Weights of a small GPT-style language model, trained from scratch on English Wikipedia.
Size: 15 layers, 4 heads of 64, MLP 1024 tanh GELU, 14.1M parameters.
Architecture: learned positions, biases.
Training: a variant of Adam for these matrices, 4476 steps.
Each number is 128 + 24 x the weight over its row's rms, rounded and kept within 0 to 255. Layers, rows and columns count from 0. Numbers have three digits each. The size before them is the row's rms in percent of the matrix's.

# up: layer 9 MLP up, 1024x256, rms 0.0646, rows 536-562, columns 0-255
# down: layer 9 MLP down (transposed), 1024x256, rms 0.0511, rows 536-562, columns 0-255
up536 099:149144124127179125145065124144144098136161132150090138148109106134127145122151165090134105138139138089129099100123177112122075122117133136165093164160136106153139091106159112110101140140125139152140117144103123205117115116128105123152110127144111072126131143140137161105079141104101160091151115149105112144112158097140140144134122119140100113148137104143137144116146127149101185082139140174115146114150109137097170137132184146157119109153094153118121129091124107099101168115114101113147140162107124133131128132102089130140113127164141146137072105160190126117152175111092140112146142089089153135138093153094134132137118082148165127125149170138129133143129089127092144105101131111151110107137077094146090134125145140089120105142095151124133147128134101134119149099139113
down536 103:156134092156175168184110091110142107129146106113112118152146128117140133132150065121140085158145118145147117175115117161132174096107112113148115093148157182098136084141153150121118158089091116152192129117101095112141093114145161081134124150106090081119158137144131138107130098113117138133116082166108158131097133169093155141153122114165127117173135126103141157150091137065152134131129111152118120116126118129117108120154117126136147117142082142120100129108097122102156163136146108131112139153135110105095148076132133183105158101123127122136139129127153143168127137160130085157157157097079083120148120125099113156069131131119104112111110116126146160135161103142113138104146117081147164148146114106116133126130139158149134121124128150128130144116156095110148148122124141
up537 092:134134137093142151087079093125128136158162120118106111159138123140101157121071170157115145136098098078116146138123149146105142131108131128119129156127146117154156120107120140112143096144168164124150102138115148156105071117131149132148121101150090167121132136143151101110118123162123107075112128077126119156118121110126131173114151128140154144149146118171141159167134185097139134136119103154119168112131145146116149082126119134174106137150148131141124067097145119137092143116137133191126131140128126082113132107149133102082125134156104083122121098139117111148130107145111065158127111157114118098156116183115111122125149116154101124162111146108081134132153096137108125137110156124100146120098127124185135184132106173121181169148143110170116138112136120144097122116152102
down537 093:140091126112104063116167145115168133145150129144090121082156160113135125144155126140105160126137113120129144089140122128147121133113082131134129116110133114120117119119153130093123089107114099135139126098120130149138106149127138126139112130154108135127162137152114137180120144091142114092118132056144109134108130125081142175144079073135153126056175163108110107115083089119172122159133119127088139150065112126151122103144139133163084151128106124108119152100166152139128150158133141143127129120073179090137123159160110147111093129104115121157121151110103109130103162106132132147136112098170117174151114164127188127120148115148109136083090139157152143108137151116124143128168123125182153139105153136120148134132138137150156140150125127133129130132156125097116092165081135
up538 103:093095159157150159138154098130123057178078137087091111111136167145120127139139120160117161137116126088145079115145119104151116093144135133121137110138152152114112072137157135089099132179127089162089140115121161154133148111128179116150093156084147127132140111159136151131113124156137121098128133143120145097113101142142075101166161125152102137125148188113161119103125097120129100123153135109139132099150138095099113119110131137152138130140133127176150089198141114135134176073151103139090131106157138128112128145152108095093139092118173150132102131106121142146110149091126148167100131106101133117120106098111140139090159159147170113126143150126114128140156139143117135153136138128115142123138116124136135134162143124124171147089073129115099139169107127102139126154110131
down538 105:146125142069102145124123139077142144140157141126129122158112162128119115148118168089120137141151115119094105099139128116122094134077122110108084126105102089145119172120140113174111149123161114107147103165133121177115100125130072186151136139134149143104120123119129118120138139132140136148122090095150137124138159068085182130122108125080087155112125102161130097120117188162121152110144145163144156115129125151157115134156148115118123125114125130133132158127160127111111141174076152105148121124074160146090139142117122136135093126160140139174122079120139134111147122116150178103086148148128116130163109128102147160187070122133111162157135129083118129113107142118162103113099116117139114144131129132111157123100095142127123127139157089086103124175119139123132152118148170
up539 096:081142116102113113096160149091094107157155094149104144114126144119123159102118091148097135098118146121130140123136134100151169123109132142066131123151153064136147139098136107146125147112125149112148156113098136125105148106139166116102109154117154117128132126084115101127148103140142190117102166144121157131165118138115120145143141151159111154105145150124135137136126177147084127135151098142117121076151133122105145136092134127123108113103136129129103113125153172145169129137151167129105118106116119130113124077143154078135126134098136115107084149125150163139109088115137153118125151149171097158099077170116121136107161172085100128165104085134138087132123126108147142123107113100076179143106127137116094121069130176123122163127104161093128165152143103151108163103148129
down539 095:093110152123091155116120115133118142156140105201108130084154157137182157081120088126146124144158122099091151103130112117127117143149133094106124144102153192128159091142106127137160100112112101125139143095156146152128125143135122133130092102107131154102156091101150142119119139109114158148152092161127085161069166104118143127139154157104136084141131167156134132134135132078128123079113092118183134152144157073150117124109087139164183117154141107122101119129113108156154120137100110128150095112129112149148161117123124124128104138130122144098126079127113088114149107106130082150150136128112119091120125168163114125095111124093158122162140120090156092095144123134163109119132095152177119102138141133154128105104136137110133132148155145142153120163171117142156136129128093
up540 103:088124127145152136140125141114093118146127162114108157126125126108124132142141144142079193123124150115145118120125138100098126117087124120119090100180126089111126145118163127102113119177090113145116115119133156107109140092155147070135103101149151095156134119135164125145124108160169144105082145088169122166132125135125105094144117146156142099103167154114109149153098131119080115134132109132143153128143125154123124125157096096129098128088169108140117157102160106097105142134122151078114150100127114130106104178107128135107153106163171182119122134106159128128158192157156086132116099144132138109109113126175140150172172129128151123149111105144138120135127100106144106153169111126116137119086123118088116149097133145079117132177125121155101115119124138123074192128128122
down540 107:148083109122110097084116129118155157141117141167099118133126146152130131144134092115150111137126141088078137139162135118140129131064154103096108111131129140149106113132166116136124135102168121118145114156123124097160179151149136112137089126106125095108136169141141173092118099103157117104128095146149105157115164103077119123102143112143114169145131134120161131118162140160149115122161146117130175120112118148141115119117101114138093112098113128154107113170094145095094102147147110144135132125181109138159119111086091093141107115121174096132155166138178126096146164130160154139104104169107148119167111153154132108130164130091101130150152166097137124134119109137143104171125144078135121117121109081121092126156129175134128099111141108161063114110158146167164128137114144
up541 104:105124152137159137105138130135103093114110121152093123188115104136094153100189118125099124101116082136119111132150152139129092119111123142125157124154159134114163101130154090112122107129109124113133145097111134117144111094114162121142164145122148149118131142099103107098108121148172177112115094128159085091115114121172110133140099135108127158139105145140133139163117140130133182097161086118125107091114084107120119115141111128165074107109106150168121108138131109109120076128128186072136121090132099134151106086117139122171118105143155077107159116125109118114148139095124120122096170111142136176135185129167104123109175150147146118128160156152104102136115132146156177139087125114113153152104185176127143090143118103124155131127099140110147116137118148153124130139124145
down541 101:108154116158116133137096119138153158125149115079135074072122085138164113142114122126172095156162164150166147141126144112092132143087144123147105162114125153133154147152145120156121119118153085146109142136123176105114087129144098151105119159132143136148157132144088091115127140179089141123163137165163130113128134141156111112136145111135085167105096152096135116130113102115129102121121118186099111121109118163139143117145135097079166143132149126113157156142080099113159142143056140177107116119099112090105129070086141150125158104139147139134093132149131122135128110129121132173117122142126123127122124131128161158114188109110141103139143161104141157158159124127115110137109149149120153065164077118126119133117131172119128140123125096129124103104145098113152124132138087
up542 098:058154134086091116139121125145126171151113112104129190142133101122086128118150154141118134124111129111132141090140172083106128141129103081114082120140152132127134131115121122118108137098110182151139150112105151137122111136127156122159133142128140151132146169129177132089142151139136127185151148138154156147170093103163149163132123133168135142136153134088119128158130150092115145127119146141153129094171086172099140125119142066124148148129130123149131093135133089112117177179172091064125094125102134185154111116110089145146114113124152138137099126131142118151160158109108125127130162106097122094097129119109085130119135095116135161112085114098146093122118152128140147114078136141145116174138086130151128133134092118115127102105143104127121136155144104172119127157134133
down542 103:122177137142169097125107136102102127127161123095171127112096117140131129151141130147146145118148104122107142116180151120112127138132100139145093170171135139129153118176103098149159152077148122136145104143146178129127139139149121106099108149100113124152103135161081143113119141100152103109189141093183117134098155111135135119153141107115165130165132122144125107132113198104133088137109137070152116145097164163130117153142103179158102145164129116151139115131115113136112108113112103131149146154130116141119165113133144188112105133113124140118121134128109112159094113100101125142138101109136094145131128117151110108113130144130127151118131135109158123075133134134153097092050119135112099108124104102116163080142075097136103105117103184092128151123092094148144172129143135
up543 096:117148118117130119090119171111064131140150132104121114139145097135114091080092116127096113098128154091168099122153107118116139059103140137134120155090138125108133121142123103123094118137111144178132152176100157123148111096141107114122110137113118111126126111124153141145144126146093130124149173146153163114132103086085129133112162136155108097126077144144102161173117163126109138137103102158171129118084085078110141113117131132147101125108146132174120142105119148154096151129210182121110109139085142117140139132107162108141112113181130132128140125132164115092124125143108101153114165109099146090116132138146155143130166129140126131138143125140185075122112139110153130146111138100159140108152079150171154132155132172122111110117105153161153129090132137116123127137159145
down543 097:096167108125169106112150127154129145103116135115104096112141133111093126163101145137112152127157108114104120131142167135095113120154117138146133106143112123122119111158135121066152096115143125108134144114130136116154185085159114147116175082123133121132111127072083139111108141141119139107165141103153135136105126099115144138119111129118144121127103130087163135131132147127133083106082151155151098132103111194146117131157150143123115122108144196132097126136084160118133131178147144116061108163150114115142152123154107121149127078100153121175124167122125111105103132152130074179144147142132120126108125149088125115120170139110145136140088142131127184158125150171134133113085122108118103100098110117139169128098150126139176193132098150115121129115127117110153156173149149
up544 096:139103101105165128131162133112133141129120108143127107125106108132092102124169145140143162109194119180104106093130188059135113155105161104153134109125126126102096150116136136114136111107128151082105154132071130137137094082139085096109120131097107154110119140136152117099150137085133142115165110161135131200141140132150140120130150165166180129143165158108160120134167169111118122104167086136111158137108162126135127114120108136077111143131092136099124119135125116121183109114171134115137156111114112119091125110125116124090117114091108138113133143109157147089115145094154113120101147149101120105109125152125117143133103117156102106157166153121146097112131183135117189120088119103134126155126141094154097172131132131117127135172124141150168132133113134118157113145097133
down544 095:138141158168121126132124110129148125107143158114131119091090125109096149137107125087162120139097178138153140190132073140149096093156126125099120142155128105131127100116133168098120095107145135144119135087137114143123129168156137083127126118134149151117135119118092122151111119135133138158085169165113105086129131139147133113137134137117082128109122127107095145127092147080110116121106162132080131164169132106146136139115119109168140102107131124171111122114153119177124165101135139084115146124093128133147150130125140111094099106138124056113130123118124127147114127145125126153115197155092118182098093155121120150162120171118110123141126164165125197117100096131136094138104119165155104126115156121146159088154146149125149121107125121105183104172105180152116149123132117
up545 099:142112107092146116100101149126117138137092121137136102132174132090122150117084108128138135118154086127102107099099159133113089082147151100121121112131098109106087125143142124073116121186125163113146212124163147157162110128114141153136139168108126080105090157134164122112085130131099144110121152131148132152127094168115097181121103120154118110162100118156124199115085125165086156119140107156126135123126122165129124124153135105157118122144129180166087120167137143165109158161139163095130138126088116122119118126123155146139125123148154112121111135135132125153144124130126101146077135115154110126099181135119109162113136130144110117138096106124148104136140139127171151123154138087128085178122123153153095161142104166113133114123104112115087154132145134133148124167133140
down545 094:105142116118104095175153112147110167116120100146132128148170152127172131118095123144111122144130093136160136170129124149135127192215134106118120154102135158169149134076134143107119145155149096125139151124098156096151142122131132130150125098134107161107083112096124148146142107117122120163108121110176141098136090114105159118146148143125144119166058105097088175123131151151147135111130150107153139115122153138107111096106107130055123125077111119125139107121166130178141120149139103118106120128098135069150178105156122111160135156093110143067119117141128139149134105163167117121115140142125115124142119106118098107137118127114109083095134137105119117105125132117091139160145116117118111129103133138125121129119093078158100126153163131129166162136139136158167159159132116
up546 099:122138172127085154162115086144146141095111142130069113107157156105141083148092145126135153116147132128166068127130184146141158151102135105120121144132110070145088150095124126139069126134133158132135152121168142189148159147174161125124166105142144114166142127140110082115114149134125099090155122112120151136110097122145122130136117126117132103098147153158102189160143113103104124135140138222117177122126183092121123138114110138121099153101116099107115129144112155126139144153138140122168115139137164106110158119111117099117092147169141149125143152131169126182158156121166118121100104131137094080137134128139114131121118106158149116108143106121135152128125138144143139134137123153113115165113091132114116162147096115119126164129097120125103119110102089135131147115126091
down546 099:125163086133116153141114160089121174159169096104110154124127145145078153110126123137129120146164100160114129115158134129111122132136155134108141120094092147152132117130112127167124110143161152164114134103137138099128093096088094139117084109113116102128169141159087109157128103094096162123136148123170127138131148157118116134131148111151135154140091109133145080119109137132152145154110119108121119135102127115152170135130139131127120101090115131136138115092128111121124111133118180189095124151098114057121129159152142131096142145083099120152125144115152114127142131146167106144120090115148117177088131153128128135119099192156155175151104131137155088147097099103140078147128122125134143124094091100179107144099160147085152158153118147097099181143128095138125105167127124
up547 098:119141084143137162118109131154171130110102169109151152168162094105145136099121155126112137141171125148114084142075117107144082121113098139173121137120128127144162174089153115119122133132130135134167112140130156146158144100094089117141130139142144165109145085102143136144151124101165131150099137156127110118158137108120134160128139130166148124120119099151144093130136099120109145076154100129079158122127152089128125118112116174127086103120113107115126123090145119147122111084124115138147163119125118180147114083135124126123124077158105146131148132184174133140161125129125127187135111146141171068100122138093131100162152106076146112140099122133071125153089147129134147082096170143119100132142124139123153116146117124099112127120132095136154122150166077122136121096115160
down547 098:138113179171141108120141114102122113165187116123147094087094109134125154140123143098128139113131149131130169147122124129099131114189117117108119123074174117109152124138120086098144138137126108103140124143139083144167146128140166133115127149180104180096128147125130191111160103146137067103155120100152168120130089114106124132141150123134139128121115126083144130120104160092102145139124097137133124124144108129117132151117117131116130135094122114112162101140117142110069136195119133113090141157159121153162102179132128168143108173146120146133117162134119108121123119119116165100082126114096103165156127137110156122127133111112107119120178155134125106122111132107099147155095088132142122109128087094138174119156108128185139120174096124121144127084091153105139133171116147
up548 099:155113155113144142140089079108165140121121133066117088123130145072141096115137154080133138141099120103118101132166158130123098125109156114154111159145148151138130099127143109084060193132118126140076133154164147156150127120155106125127148095133146139116124129160134168082126093127131148105103067093124134130129107119108145161124177097140120147136146123132102125122119131150120177132145101135099134124141153114135135144133153121141143141147130124145138131088141077073123097159150164116092148142152155123131101079147158127169107112132119156155132123138166143108131152128137105160073101126119119105130130164093167121139159100159164112121131108131138114154118110138149108123087131117183091133123110108131134113145089116072152127089097149114138136083115120155131161145116149
down548 094:117156099133118091188126147103145141131133096139128137142111093101112167143123123113126127130152129178158157123151121103146118165123146155152132146081148166108106141168100129132098104132107165153146150110108140116110117141156137143143112131146160157142132136116113119130143132113138120136156095169069114120154094120069080178160116124158105132147128162121162150130151138108086124111114147116149129113112139130103127134126088080163131174120145106094149125106068122133119115101139114121068131166121066109139152097094118159132130115124104122119112180105081147120094118126058098162116126153186118132108155146168103131124124136121116134122128153106146108138120084119151126175123176154153165122110153160127088140131116153114171112138130162122134123119113133116127099102168132
up549 102:130139130136163130100076126121157119132115154084106149088109140148112092112113114142115152102134120143131104150165143063125139121150161137134117126152132140186117064140171130106129093182104131095161191177144131146113144104116108130180114141122156150133161168124123109153119132117188108147140127121157148119103090170151158118128158115130097126119160098128125151144129118146148119126123153143110130056100161157142142085167176126125113070145154137138145144158102159118099153121115118131148145126108109152115131158116091120119106126119144147104132078136163158153154163111135139134051142106133143174140092146130098140122135124154133099110127113158158124125125109122131114125117119102123094114128133119170100142143168137138144107101139093082121124117093131149118163119131143
down549 101:092112106117151150135150172175160109134123113098132150147097108125123125133157169121137118133202119149094098132119100165102103051118098175114165126147129102136159142117125156163163099104144148131141108097155134130111108108127143132130104090089143156131098132096124147118096090081156111096104115159155142161142136109130146111136085132140127091145147104127199095088137146116174139104155146158106145160144155153124151125102131105119141180100091123119109149125134151096124140135152132139137142130120097101147084103128090144149128170104137089108139142155151123156105106142130104112124112126154135162071106133129128155115124167102145138160129126156100150141121096145145147097133134116151158145119123120156132143140057119109143128143116102104156143146096086129100154120116103
up550 093:105132114127150147122157110133115124127061127111102145139171153116128116151144166098126128104122134097047154087157132111160084103173152146174119099165097104113118092162115103123133134155160091170120126113135135116119124120122128124136122134114144127137145151099123135163154159112166125106121137082118110123112091111125133157135106162153114104075144114126125122141112081147138127172136103126129128103112109136139124133139112165135103121117121130109141144114185132114144142119097143108128131127106106188121135162120122152165123161145154140154161116098177144108120124091120146187103129142114098114141131139117106137091132110129078140142111117168120138104114107128146099122142091135087152122171116131143134180086129104052148128119109112071099124100103108151110120125126196
down550 095:098136128126145081119127134143109161133137113114179126098107157090121173051113129124144112132153142173100154152148101141080138132132128146158128108144118087121095103156159117146118152126126094072103089095113141106123143138091109162136130136112116129125143114116101118149104106120126106119102149130131159177147141142123147096149162124153174109160135099121115069126154132128142120114144156130153105118096115104133106136131105118077156107086160129160142126151106112095160118119140092151132098076129136107142111107129159190145133090103142105144126144135136108136134131165124110154181112126141162143174117130106136184104106134099122124119166122141143125147128136118117106139151113149144111145101160102144113085161119153147120135108137136147187151120168143124122087069074163
up551 099:104127167117097131137118140167107113144134128149140161119115127121107152169096084139137159156159112092127163139064180121081114165140129139126167124103096111172107179137127129125136128179125104142108097147145151153149129133137113091132153096093166163104152070120150151078141043161102122106149141142168134120077098192148109118126128134123110138105083131124140144095101138142118143153138122090124105131091112134092114121179134149106123139120158090146140115125107146162137171115156110137126121121164153122126120139108164124124074105139147123138107173095106130123123146131129097099115121112123123126120131123107126136129146114096157172110125083155127102113144104121095149148123179119113138123164125139143096107099097105121140154145089102111116143145101116132131157151135105
down551 100:161113113118133118141170115063124124117159099088144155174161156134115111192123100123132150078146125103123195155166123184113120170095103126165103145109153156121102099157145141138102132110126131127119141140110161117084088123119155125123144109156100091143123148129128092127120103118132105132144104120113155120126155191075140134157121117135110140169145174119126133103150123089118136085116123129121088173125117138131128120142127125135116142153158139131104144102115136122110125114156111102112141141136115091107097101082094139141128147147137112130139170084129121166099164084171152115140096139129130136094129143150143179158132134152131158094117144126140176143085151106126128090111105094117156115121143112103120136174134099134142092117088152162121154128087094097101137112144134
up552 105:076102153097080104114162137153143123134114066130137134145117140113141153097129168121134186114144118144121081095108163080125124098144161139102132122123099134124162161166136127164076139119137165161132147147107185144193098148103107108145130058082145157144136140144152120109119119156090170117156133094090105106141129132119102132102187128175119121122148141112147133070150124142127098177123159133134114138132142125150124088140134105183126166138112114107110109114133156129127130098146108130119124124143151112125156121118121096160151122122122133148112102128107139106108145127118152164148136102135123117105118116110079163138151090128096122145078130129099080104140146115149149168103154114103173126122109093125137158130143147119114151134145139107107132157170139143119116134153092
down552 110:160143078184098124149160149142112085128129142178112162130121096149108121116128155101115098155144176088138120112152119123118089123121131137165133139129135141115116124147162183133188116119108116134090117134159114129097169133136124188108127190173130129132095112169091102130126153137099177116153147117093140155127132096110128123111114161118147120139111137116127109107110103101126167134122148143135113147143155148201145133136125130138140111158114111124128104129133089129168130105146155144119065126135065091121132110141156073119119133113101124135169110178098065136130117106144139120138152151134150108178109138131124136101126160109106149101094124152105157146131114086148114133127127093133113172114133120132083123151168116094116138125108121103103086146128132120150138099101134
up553 101:066137116077137174124104120102182161090106120153128150089145093120123098136091149146138132145112136119145157117145138117138103092146065155101145155131112127160115119125135096139120123144149131132092145188130150146082139143139146105165129166125097135134161153122163140145127148132150132130124169141154141105135124140150120147166115122152137130115122092147140153111149156109107126094098124152148106088077131140124177086115102132110154062145138155121114114115145145117123125136121141138082112075107145163132102121122115119160067111140133143128157105153172142121092138119115134151144154141094118130132134096102131110096139095108124142120111158158125133138144137096138131165100155139119098180154124107189120148151162093158106126120113111094083121167140083077107133110145108
down553 111:138113133123143171164099161113126155095154087109095130123135119140150088144148137137139118127133077084143098110111125160098184131158172127148118118117099075166096138097113122148136094113148114126146078144087186146105144123130147101114142094114172151143118129131134079117142137163126142112112141134124129094123117114124130147122119122120138101123123143127070125160087133110141089174140158173108140099135153105169136109113141130108141112131109138168141166108164162143144105093121127152139106155104103143130138172099075124147125106133085156128133117134118147141134122127092127104086152114092148134126124155120112120119114127142097190129145145122078153124110109132122133171111174141148128146118152132196122139080143149099174120096127128118183096134111096145151168137107138
up554 103:072059092101124128105101138151090107137112107170155154131144135142130154130132149144096152156117132149128146101130133071101104112117123155120123163135108105120146100130128136143148087133139116114187132107136135156074146129172111164163116130119176131172107098117103138118151164141140135156104130132147152113097127092144108156125128137091145118129148133159113116115122116104105092129113154098087153150123102120135113114148162121129147094137159131148116141115099136118133126105134158122119155106085115126120096112111130079176143112109164136132126102162154127170130159128109184165140148113126117143104133127123103134081129112099129108148151116161111138172129094148120132082111179101182167172076112140143094132065125139128102148099142088120117123150127085161118150136132165
down554 107:138116123143129147105165154152091128122171137102171106148132124110147077137109108122137070138154131144147148156104124163126122103109147140111151152133116092121116124123127123136127110121150065171142101151142155103125111099101136140137133140121095113120101139106083114135155125127129156135162154129144149092130145160084123123129077081157105128158126119115150110114112183127170124117107143154171151131156147165155119125132145155122133141117159163142122114131142155086059085150139117119106162103123139088098137120082131138154100141131088126111100117130143113139135156086098149131125126079168124155139103158164123145156164117091120129131139146107151106109142142128147122152096129105113144089099164139112088138120158118221158141112105128129128106144091110086158148112076128
up555 097:121123162109152136121130113174108123079161114169103116162146122128129152105143150140087142124148142152126116103140138093188149142140097124134135115125114179141143134124128103128101142123110175102154138120136141125110134119112103087177165128123138148113152107106139125162130103115104140146151101131172123118109107084137113086113140137164128144141138126105098162137146143144121154134137107111107187112108136086135126128155180151173114130129132101146090181135110149127118161141146157152102152084087115127184112127072128127109105166152162106128126125131111155137132205130148151152106138142134139164092139141093117100157141106132098101095105137116133128107102125090157119122105137174098147117127097091102129147100101138090133149110134142142099106128180090164114097078128172
down555 086:090136138090159120166118151121149160143132107127108090130125148123141205144106110136147124114121112111133149093126145146119132122195124141090104106103159161117148104168159164095128098107166160166047140112139200154158127112134113137185096134065103106127168151120124117098106094157126135105130137145095171146111160125142091193137118114135109126112138159151159124083124126110115117147161133181131156133116119123144118181149102115127156126109129128148131095136119114140128142092170125150082116125136121124108124130135112094153116134117144093097145138108120124130143129109099071158121119121132097141150122106121111134120127148107126133099103129123127125132140136136146138137119148114136132126066162119144110100126125159103174113152131117099134105125087133117113154166072152
up556 088:140112159142200128131142110096178061131109144088133143116128129148142128103147151122149176136132131137162142111136163105137154129157131161138115139094122139104105114165134133124133168174119119177111113119108142151165139134137185068135151124097136172159116117178130139124128088138134110099114140115091130109109073178106086141143167100084093175107129134085146104098133107156107151126137094139112125109109158170158145149117170123136155135106129123182119083129148103119112123126127176096094151077125135126117108137142149146141148077130161166148138111101128137103160129078094128145081150120148100104102113114080151128150138108149150168112106133119131125176107145144125134126140131105129115124120128137157143119116120159103128106107129141161116132119111115134119133132113109
down556 088:148113081107086115122119149098127144142151104166130147105143165100127174138082132125138120104111141137095135102149093146112063137133158126103146151130111135176100114130116133122101159117145131062163123098145071111122138171167147167130160136128110152075131142127171168169119112125116103149167088104117130159093119111110168163133096109087159125148137172122132120172193125125127162127164128119143162118134115142153144140109103134155135137113108088104125188147134109086100122132120110169162121158121151112142156126098146161135135111154131161133132104166105111121136096056115159152119146136105092130138112121124097094100089118091126150143139148131141111121133126109142097158127141141148110139114134124105105111144147137140156107158115083149144134106143117100135114130106120
up557 096:089138123104134119117117094133171093136118102083108125194151111158146097142122137126124163144142125099163137159106122112106143112146133100120150106127106091095145155175130138084165119162145114145116124136098164145123159107146109100154096187086147101135118127113130138094119090162111121138093156117130150085151064144118112158098120149104126102128131159138134115157089110112112170099117121141133148126082152112100109118149131113145138128138153149123160104117125158163124170136150126105151118127087077163115155090127123121081120189147157117114116134104133144133139100094144126115108129126127126112140156173149191090125144137140129146133101073128117083135155110106106137134181151137138139135142111123114106149135093165113139075160166121106124103078110146150120124138134113
down557 092:124154140145112150104107086155108118102126072118097112155157129130149156173106139118126138122104134142125118097145155144101104121184111115143150132139116129113153108119151120095152120110109150113140160120182102143133128148138144138085112142155133129149154118101112128162146103116137130126134142115146126120121133096132128132107163107147166100148142147144114133117129109085171099150112174089183152154146147103180107164131146137171119122171140082123115132144126139109110148107097106144119134149149183107062129137131158014143127105135080118099093127118097122145162087088087131117124164104104121136152133118114170144127164099110135068150106136155132128156118145124125146136137103135122099131115079096112130093117156147143138156149135121103164156130123128154147138097128145
up558 093:122159108116102126118134110135140119108129160073123136113105112123086149087153152080101107109102140130138102122124128115149102168150110098136098142161179100098150116094130108098132142140120133147081159137101138133160115101115156123130168128131128113125119113099129116112120120173074140122083118132093153137107122093107107139182133133132128139106096137125139119115116101119124178105118172105139116139119142200090132088120133165154148106119109132149103130146163109152134113117119125146123100133138172110113112158118128126146117120119113133161148138185152127103144147158164117152111152098142108102095136145078076071131172152124128072132104157123115066165143099178073145117134166139131082125123148155115126134102106135122163086143094110151134105114139113138154143113163134
down558 088:139127141115107121138154130086127141117105150156128102130112096144136145128150070175149134157113126138113106125136105121124147114162095149150151076107088152171135103147126111138137136121177133150192117148077156090119130147132120136122126133103149179158132117108120139129138119138115148103155161125164130130144118126141096132116152097116085104164093165096100149117156159143122140106137147177112099092168095116122160124116105101125162155120170093123144107136126118137125113142105163127122142108133103129110113130124139085167128148128153093127092098136132124122116100103117148087166112071139161101123117119139123141123141141159183122111096097110129139077092117108135135153094166126119176119143131165096130169134162117108134141108153122117090114135180127079207095162129129
up559 105:113115156102137117142139125153120143133127103105127155114137129115117110079126136106139153135142115112125114115144131103111136171128175143123135183133110142101122099086125093154108118172144139161128117103106140131118126136123153122153134121110128131111186091171107112161108049113147097173101147129130179089148098118122106133173157134165119146162098170131164086140078086141143122096100125153113165125107126151131155137117146157091117121163140129126122119122166130115093171113140103050116168149109111122176139083140134105068096134132146119121124162141116157132119146094154112151142144148137091128120088111153137124146115132123138114156140111118134104179160144137097146156124160158099157118145128136149108150124112143133093132104123112152111167184169114133129140171152117
down559 107:122146137137106154118129140117153117101129143140177091111142124135096157155118120141158160106149092094149146132061165159117154098120160140128089120064112124139100129174131139098150127094103163120126089169115162166108090128194099113127160119106105148172130133111148105089130131126094192135127122128168164168153129135125151163094151135110146091107122099165150119103119177120093107118173101142119117135133129113177112138135138115149120121138131123117123118113139151103127100126146096142138112075138156136131069099147084181107145170138105149149151129164140138147138112149107108149108153103142128133136122157124149116090101139111127127075168153119101128126127088097146118104115114114125101143104104129100135112168102162151140131135143137094152139105116111118117134113142169
up560 102:127130162133112178118143147145107098110136160159151095139113118115167080126114148125094137129168116132124105115089111108102117088114100167129095131162104103117166135092156136158111138173175172145104103147150140126101115119142123123108146134090138101162128143121144155156104122119133163082158114125105131105116096147129129138082174147105114133118130127162140174140139108170134107127153094166129113117132145108146086125153186165181122122173103130114134142139142152167124145114116118173118146106127128123147155097096120081151126178115167150111125090150161147119101134126118082128131138158117142130115179109072127152139149117136142090126137127143080148096174131119109102114121125119078140137104121128144139126144151152116139101103135127135144117127153154138070165172135077
down560 102:152135190151135106167122136174138110126136133124129144121117143121103125103144148146133149114126133161150131106147133160121103122095128146138086112143118132166111085151096083152146132123086157127115138121117140158141126086122088122131116114110152114104140161108112111126134087109092141130167130131151142093113115125147119112139144131163122128136117168123149120139125120131140114127088104088115118146110089090116134142099089089146144165122149120134176175129119162165137099165151122128158099129128130106118134111157151146138093123127145097125104092118180144153109148114105122112104057117175160141127134140169116120113109108144156126127130182104179139140176130196080135112169159126110110080138146151125119128144128100125136151128105110151108136036172118139078091099137120
up561 104:153151161142121104118142099147119124103127128187100126130132117129078106130133139141149102130150133075136088134167169154115146144068099125163124149105126141123114138134141128098130111135138116120109116143162113099175168111193115106139123079095182151156086120108125093150119100135127133097111150138158167124120124123134111120094077110152120165095140118221148143163103170127106080159122105129116096113108142121148136136120102150136155128156132149109102114104129101137133097146117177104130161140100161128107117121122148087083103148113089124130110145122133162123156116091095137112101111127137152102121122121115097134153124106131178126088097138164115102121122091104154137152136139125145140152110137130154115128113121109146139155147182142083144113078134093114133128164146147
down561 107:121147107122111101136139146150153152105134104147139118178107112086126112114145140144137124110119093095053142117111133148109141187122110164131123122116145107165152111117108137131164144132102166109117117084108119154109134170140096144143148140116147164125119104091075156104144135113133123139102135069126075100124166166116098119114119113115089169081130144161118095148123149131163122102165103113112121097145138175170098123137122126120112143131096154155142139105145143124112089132161140151060093144113142121154111124145132096087163164110093142117152129122105139148114146126120112152118158124122167118129120147110105144093095115102143101140155161138121116118124147073127152132110128126168191170124121168094118131115131124100142181152123117183129149129129185120145129117105114
up562 092:115146100141125122097116122122080129114142162151106173138154066148104118103126129098100112134122119153163163117110148153126112134097133155092104163153138097124131085135146138135119137165076165167132177106145128124132124142109132135145160145128094106143118135126147171125095133110133160135148118156149172149159164113119133155127137156167082166131106136119135199126117143136125155137163111131135091125105088123104151124113186092123104097138135078154113173132093132179115164116108107112095136105155158103121120122127150119117093125124139136148095102152140150131116145128095144085113138101154132143139118096144101153159172067143100102150141110144138089155127129112137146166103105098151154156141106131128144180163146165132118075105144119104147107165149132130131123093143131
down562 093:110150121138082104141150114108133128117109128095090131135128179102121089126118149122113115130172150170105133142169108109110137176106132143107128088124102117136130149122108112110129134135171116102138123126125098109129145130115139131122129141126131161124121109083143171123110151121128133160158137109092111106105152133136130078148087156125095132148115144128087117150119167163150112112110158128115099146129104131082111134107177160141156099132133194147155168169147157161186139149097148086066075183120117120145138158128134088146193101131156125150138157116121106111140160140122122095156075121109140165093145160122147127121115134139134147146106146167158142115119115150107150103116140118134101112138093108111115121140157105107142170157135091096152140122124098164088101137075143